config.toml
n_head = 3
head_dim = 64
positions = "alibi"
bias = "none"
extras = ["local attention windows", "gated attention", "capped logits"]
optimizer = "adam_atan2"
Each number is 128 + 24 x the weight over the matrix's rms, rounded and kept within 0 to 255. Layers, rows and columns count from 0.

# layer 7 MLP gate, 512x192, rms 0.143, rows 375-391, columns 128-191
[[ 85 104 137 158 166 118 126 123 111  95 142 133 145 121 151  97 108 154 128 139 112 138 110 133 118 121 146 119 125 131  68 132 150 146 140 142  85 109 149 156 141 127 126 141 158 147 133 107 137 109 106 141 138 126 119 130 122 120 144 124 112 143 124 158]
 [147 143 167 110 116 145 125 137 149 147 134 130 144 117 175 144 111 110 101 135 105 118 149 142 164 113 133 156 140 167 174 112  96 169 107 109 122  84  95 147 139 140  86 162 104 150 164 113 126 146 133 101 130 111 113  97 127 176 101 149 103 134 132  97]
 [114 149 137  92 111 168 120 132  86 110 117 158 140 131 119 140  88  99 129 122 161 134 127 112 118 128 123 128  98 105 130  86  98 118 143 153 106 139 128 121 112 138 117 118 125 134 128 109 133 144 154  99 149  84 157  97 139 113 153 165 119 123 138 163]
 [121 144 118  74 118 140 147 163 135 178  92 104  52 154 121 134 136 132 100 141 138 106  87 119 144  93 129 112 140 103 167 129 112 143 131 157 114  90  86 132  92 140 132 152 116 124 126 106 116  85 131 168 113 137 136 132 152 173 122 110 126 101 142 113]
 [116 134 128 132 140 109 114 126 148 121 110 150 154 139 124 107 150 138 126 161 106 140 122 142 146 134 125 118 135 122 107 146 110 107 134 142 122 124 111 141 107 128  99 154 130 143 146 126 122 126 130 148 124 137 102 133 138 100 172 109 120 152 171 150]
 [162 116 104  44 147 146 128 148 142 101 152 107  76 143 131 167 111 122 133 164 113 151 168 108 129 144 113 156 107 183 131 145 106  96  73 150 158 162  85 129 118 150 112 101 133 109 115 140 139 145 128 132 134 105 165 172 112 172 105 111 158 170 143 122]
 [112 139 103 106 111 156 128  93 130 161 171 116 102 145 122  99 144 139 143 121 122 106  91 120 110 109 162 122 140 110 157 141 112 141  91 137 115 124 151 132 128 112 127 117 160 127 122 153 116  89 127 126 108 118 118 113 125 124 116 120  77  86 122 107]
 [116 153 114  88 131 162 142 157 168 145  79 138 102 119 131 185 151  74 137 139  99 168 133 122  93 106 141 131 148 118 166 120 143 147 114 152 133  95 102  95  85 142 127 103 124 147 114 124 135 158 182 137 112 159 103 120 130  94 104 123 150  98 126 104]
 [150 106 111  75 122 138 130 173 110 111 149  94  87  83 119 161 130  85 143 179 141 125 120 136 135 121  73 143 113 146 162  80 113 109 119  96 157 125 154 125  92 151  94 104 120 163 154 124 109 135 104 118 161 116 127 139  88  79  97 166 125 144 137 117]
 [149 132 140 140 108 151 125 112  82 163 159 129 145 104 141 136 140 170 116 126 114 128 139 125 155 137  92 125 141 151 160 108 108 128 126 124 159 104 124 113 161 131 199  83 127 126 159 139  95 134 116 121 138 123 149 162 113 110 147 173 107 113 148  95]
 [174 127 126 131  95 133 154 121 137 126 129 143 159 121 106 185 144  66 134 174 162 120 142 110 138 137 125 198 163 148 157 125 105 128 134 130 112 134  76  99 125 117 129 122 138 177 124 169 136 125 138 148 133 101 111 122 155 103 140 138 141 143 179  93]
 [142 148 128 128 148 135 150 146  95 144 175 154 155 127 124 131 132 103 175 123 119 126 129 135 142 106 156 107 126 188 121 138 137 131 135 139 136 132  77  82 130 116 121 120  98 106 132 131 136 112 144 125 128 152 133 120 126 114 129 137 135 123 150 140]
 [126 117 144  86 141 139 135 153 135 122 142  86  93 157 124 107 159 110 138 100 130 139 168 107 153 136 141 140  66 163 153 127 132 142 109  77 152 134  77  92 106 129 111 141 169 119 140 109  68 137 149 116 116 124 173 109  75 148 147 141  96 112 112 165]
 [162 166 133  92 164 117 128 166 134 105 135 150  98 126 131 113 128 133 127  97 136 104 147 153 138 108 156 129 147 153 164 135 135 165  94 139 109 101 172 106  87 155 177 132 115 140 115 129 137 125 161 120 136 133 138 149 121 109 110 154 139 113 114 148]
 [142 124 131 123 111 139 146 119 113 133  74  94 111 123 113 167 136  63 163 127 125 118 190 109 161 105  78 120 144  95 146 125 150  97 107 119 105 116 153  77 160 139 154 159 122  99 112 125  80 135 166 103 149  93 128 165 103 138 100 151 118 138 123 103]
 [139 129 120  94 113 144 119 126 115 148 125 145  90 105 107 131 139 132 131 102 116 152 122 114  93 114 167 150 102 119 163 119 124 130 148 151 125 136 137 114 153 138 157  84 111  96 139 150 134 153 139 116  95 132 117 131 126 160 112 139 152 152 132 130]
 [116 155 110 118 119 150 170 151 113 153 154 140 101 132 151 153 104 128 137 154 122 147 174 128 146 132 126 142 147 154 156 113  78 117 105  89 100 142 101 143 104 140 109 112 147 134 114 111 138 123  96 131 117 121 148  96 119 115 111 146 138 135 104 101]]
# layer 7 MLP up, 512x192, rms 0.149, rows 375-390, columns 128-191
[[128 108 121 142 136 108 134 124 120 125  88 140 119 126 126 129 114 133 112 127 135 136 142 124 154 151 116 105 138 115  96 154 122 119 112 142 145 129 166 136 129 137 100 120 129 120 119 135 158 110  90 146 162 135 103 145 146 118 168  90 147 157 113 130]
 [140  94 146  96 102 110 180 104 136 164 159 177 109 133 132 123 139 122 152 180 125  87  97 149 184 127 189 135 150 130 159  99  85 108 107 126 146 125 169 142 106 146 158 136 131 156 159 120 135 133 142 123 138 111 131 136  83  89 151 105 155 148 124 147]
 [100 147 111 114 128 147 122 118 102 128 109 112 123 125 120 157 135 142 125 110 169 154 109 135  96 117 120  85  86 126 116 114 143 109 125 181  96  56 133 107 113 156 145 132 126 143 108  91 171 136  89  53 127 115 149 127 145 121 113 137 123 114 111 133]
 [125 107 148 157 146 117 111 105  89 102 171 137 117 110 121 114 117 145 124 146 108 126 143 142 117 166 109 166 114 111 127 125 122 151 151 103 132 149 134 123 142 125  98 140 125 109 149 170 137 140 154 134 110 154  68 135 127 136 160 149  99 146 114 131]
 [144 122 106 156 166 108 122 133 129 140  94 140 123 164 103 146 135 141 101 111 167 128 125 120 107 123 119 111 116 128 111 123 131 104 114 127 109 119 126 135 129 123 145 135 141 134 150 121 117 115 135 142 115 149 139  92 128 135 121 118 142 149 126 153]
 [174 128 134 158 141 108 118  90 140 117  67 149 130 109 129 104 128 147 138 107 100 107  82 145 131 105 113  87 119 154 160 147 112 129 104 125 176 122 131 132 155 140 154 100  96 167  95 129 149 129 138 103 142 114 173 133 113 124 147 150 140 134 114 136]
 [127 121 134 139 148 116 148  79 137 119 152 108 127 149 141 129 135 158 150 131 124 133 136 117 128 139 155  91 168 111 122 164 166 146  98 160 109 110 120 129 161  97  98 170 131 129 103 120 140  75 134 111 140 150 164 147 145 160 112 106 118 102 108 140]
 [125 171  88  96 105 136 160 128 135 124 167 129 138  99 106 109  67 190 123  86 164 155 172 119 113 140 130 105 113 142  85 124  81  93 144 104 105 152 124 134 140 148 146 224 152  58 153 132 124 120 104 123 124  98 135  87 171 137 136  85 136 163 145 127]
 [ 98 102 110 127 126 149 166 118 119 103 155 112 108 119 150  87 118  90 176 117 119 144 129 122 144 110 164 180 158  97 168  96  90 138 113 136 131  89 107 159 176 104 118 154 114 122 126 142 136 134 130 124 146 133 155 129  88 153 130 125 124  85 127 146]
 [160 137 103 120 126 137 130 150  86 126  99 138 161 130 130  93 166 152  92 136 169 107 109 145 116 128 156 116 119 138 124 142 114 144 132 123 128 112  93 119 118  96 116 113  47 129 154 158 130 175 138 125 108  87  92 130 112 113 123 156 140 114 117 132]
 [ 90 174 134 133 160 130  99 140 157 142 141  60 120 142 140 102 133 110  78 176 147  98 146 132 151 140  86 139 122 148 128 143 147 122  52 111 126 157 145 145  80  72 146 116 120 121 124 172 122 131 171 148 100 112 153 174 120 118 110 125  98 118 111 179]
 [120 160  94  93 109 145 139 111 146 128 100 100 178 110 116 152 120 150 130 126 116 129 124 101 125 136 159 123 114 139 162 132 160 146 115 138 115 116 122 116 162 160 136 121 142 104 110  97 100 125 146 130 122 127 155 136 114 138 139  96 125 133 123 129]
 [ 96 156 110 135 131 106 163  91 162 138 155  81 122 128  92 126  91  88  93 155 155 115  83 162 175 158 168 116 102 141 117 124 141 103 142 140 155 112 124 163 110  87  84 150 121 137 133 108 126 137 118 141 133 101 117 113 122 156 143 146 140 139 130 152]
 [117 154 162 134 102 127 106 156 138 127 134 161 137 138 138 134 135 129 156 121 112 158 119 129 116 153 118  84 112 130 140 125 132 143 139 104 144 162 135 110 138 124 103 111 144  83 134 104  96 150 103 146 142 128 138 138 125 128 138  90 130 123 128  95]
 [121 129 170 132 123 167 114 167 116 142 130  72 119 148 118 115 103 101 139 156 107  96 101 106 119 142 155 126 109 144  99  95 149 138 143 164 112 129 106 115  91 129  86 105 101 151 122 152 117 122 116 110 144 134  88 128 188 154 125 131  95 155 130 128]
 [124 124 133 135 156 156 148 133 147 119 133 123 132 117 118 159 109 164 167  81 143 137 146 130 161 128 131 105 121 161 110 160 117 111 145 137 140 124 111 127 107 132 129  96 140 122 170 107 128  89 135 110 158 158 127 103 139 100 169 118 141 144  86  93]]
# layer 7 MLP down (transposed), 512x192, rms 0.106, rows 375-390, columns 128-191
[[134 159 118  78 110 161 119 163 141 138 145 150 124 119 138 133 151  91 121 150 111 126 137 102 113 118 136 159 114 149 173 113 122 127 118 111 127 153 110 138 115 126 143 138 103 128 126 118 123 141 150 119 120 113 141 126 122 135 102 140 113 100 126 120]
 [139  96 156 125 116 202 154 142 139 163 176 110  91 149 155 153  91 112 170 168 125 126  78 131 131  83 119 107 109 137 126 110 139  95 159 141 141  88 104 153 121 163 129 105 133 124  82 144 111 100 184 154 133 140 132 154 126 175 116 120  98 119 149 132]
 [ 99 122 120 102 138 150 138  98 132 149 182 157 111 138 102 145 140 164 123 125 136 138 108 109 138 152 175  98  81 101 169 105 128 164 130 141 167 153 142  91  93 115 134 114 161 125 106 135 154  74 112 129 119 149 103 134 130 144 124  97 137 125 134 117]
 [141 104  99  93 120 117 144 140 143 164 136 102 147 143 138 180  93 156 113 129 150 115  92 103 122  94 168  84 138 105 106 165 150  98 150 120 113  99 122 169 161 128 143 126 145 118 131 120 122 121 106 172 140 157 111 148 135 141 122 139 141 113 121 125]
 [122 129  98 101 114 177 113 149 125 156 125 133 144 125 153 123 137  99 146 123 124 140 149 132 138 107 151 144 145 122 148 124 133 126 123 112 150 148 128 121 136 159 114 111 129 102 149 111 119 123 116 123 120 119 124 147 100 112 121 158 146 123 149 114]
 [128 115 135 105 124  83 129 128  95 122 116 143 147 102 126 123 159 140 134 107 127 135 110 130 141 141 132  80 124 137 125 129 166 139 119 110 129 126 144 143 113 121 102  99 130 165 133 113 123 154 115 136  99  93 129 146 164 113 101 126 151 127 130 143]
 [147 135 129 177 143 122 122 121 126 101 125 125 138 128 138 122 149 156 121 119 120 132 131 114 102  97 118 124 111 124  96 157 125 124 125 150 102 150 118 181 122 113 140 161 157 138 138 103 131 143 104 134 129  81 121 125 110  96 117 151 157  92 126 149]
 [121 130  91 135 138  46 126 153 156 139 113  96 111 199 181 108 143 155 144 130 116 129 121 123 156 157 160 137  98 154 132 140 134 144 171 150 151 110 132 110  80  91 156 133 117 117 140 113  95 134 103 122 129 122  76 130 100  73 131 218 130  80 133 145]
 [135 142 127 104 150 148 161 135 138 109  71 171 115 153 121 133 164 119 108 129  90 169  99 153 126  96 161 121 111 132  98  79 111 150 107 164 177 113 103 116 117 113 148 102 140 118 146 141 162 110 154 118 155 123 122 138 142  84  91 101 137 157 105 117]
 [133  99 156 131 119 126 131 111 106 126 142 129 148 123 111 126  87 115 209 112 115 123 113 154 120 150 117 186 141  89 161 108 105  95 133 127  90 125 131 123  90 143 109 165 171 102  89 152 127 128 127 112 124 148 113 101 167  67 148 142 100 114 105 151]
 [142 112 124 158  99  90 158  83 155 153 162 174 135 126 158 156 106 100 129 112 189 123 107 142 127  82 115 104 100 109  92 170  73 147 116 174 135 138 135 149 111 140 178 142 160 140 122 153  81 104 130 137 138 146  71 126 117 157 125 128 102 134 152 119]
 [153 148 134 131 161 102 106 125 123 119 112 111 146 114 105 131  95 129 145 138 101 141 150 149 134 117 125 132 145 170 111 138  94 151 161 131 142  85 112 165 132 108 101 142  98 128 118 115 142 128 117 142 136 150 120 113 151 115 163 125 105 135 119 140]
 [ 99 124 154 123 107 136 156 107 123 185 125 104 111 145 142 157  89 124 124 146 126 154 143 144 108  99 143  99 135 102 138 133 169 161 131 144 118 147 145 112 154 130 125 131  96 123 130 146 165 117 111 104  82  93 128 112 110 125  70 130 119  94 193 126]
 [128 119 148  89 174 155 135 129 142 137 150 114 153 134 120  91 115 170 111 125  97 148 111 143 119 108 116  85  96  99 143 125 140 123 128 120 128 113 138 116 184 149 122 100  93 141 158 115  94 134 140 107 108 123 137 162 145 146 120 132 118 154 118 143]
 [158 117 145 112 113 148 144 148 138 124 143 128 133 156 161 130 158 114 118 119 145 135 139 155 111 118 137  90  96 126 133 141 128 105 123 158 120 146 103 134 101 177 187 117 117 131 126 115 105 141 143 131 141 109 136  84 111 112 111 167  84  76  73 109]
 [112 126 144  92 135 130 137 119 141 104  95 102 115  97 167 157 126 100  90 150 146 143 141 138 151  94 147  90 117 138 105 135 124 127 111 135 131 131 143 148 143  97 136 133 104  97 126  91 148 129  97 107 141 121 110 104 126 111 129 104 200 152 122 112]]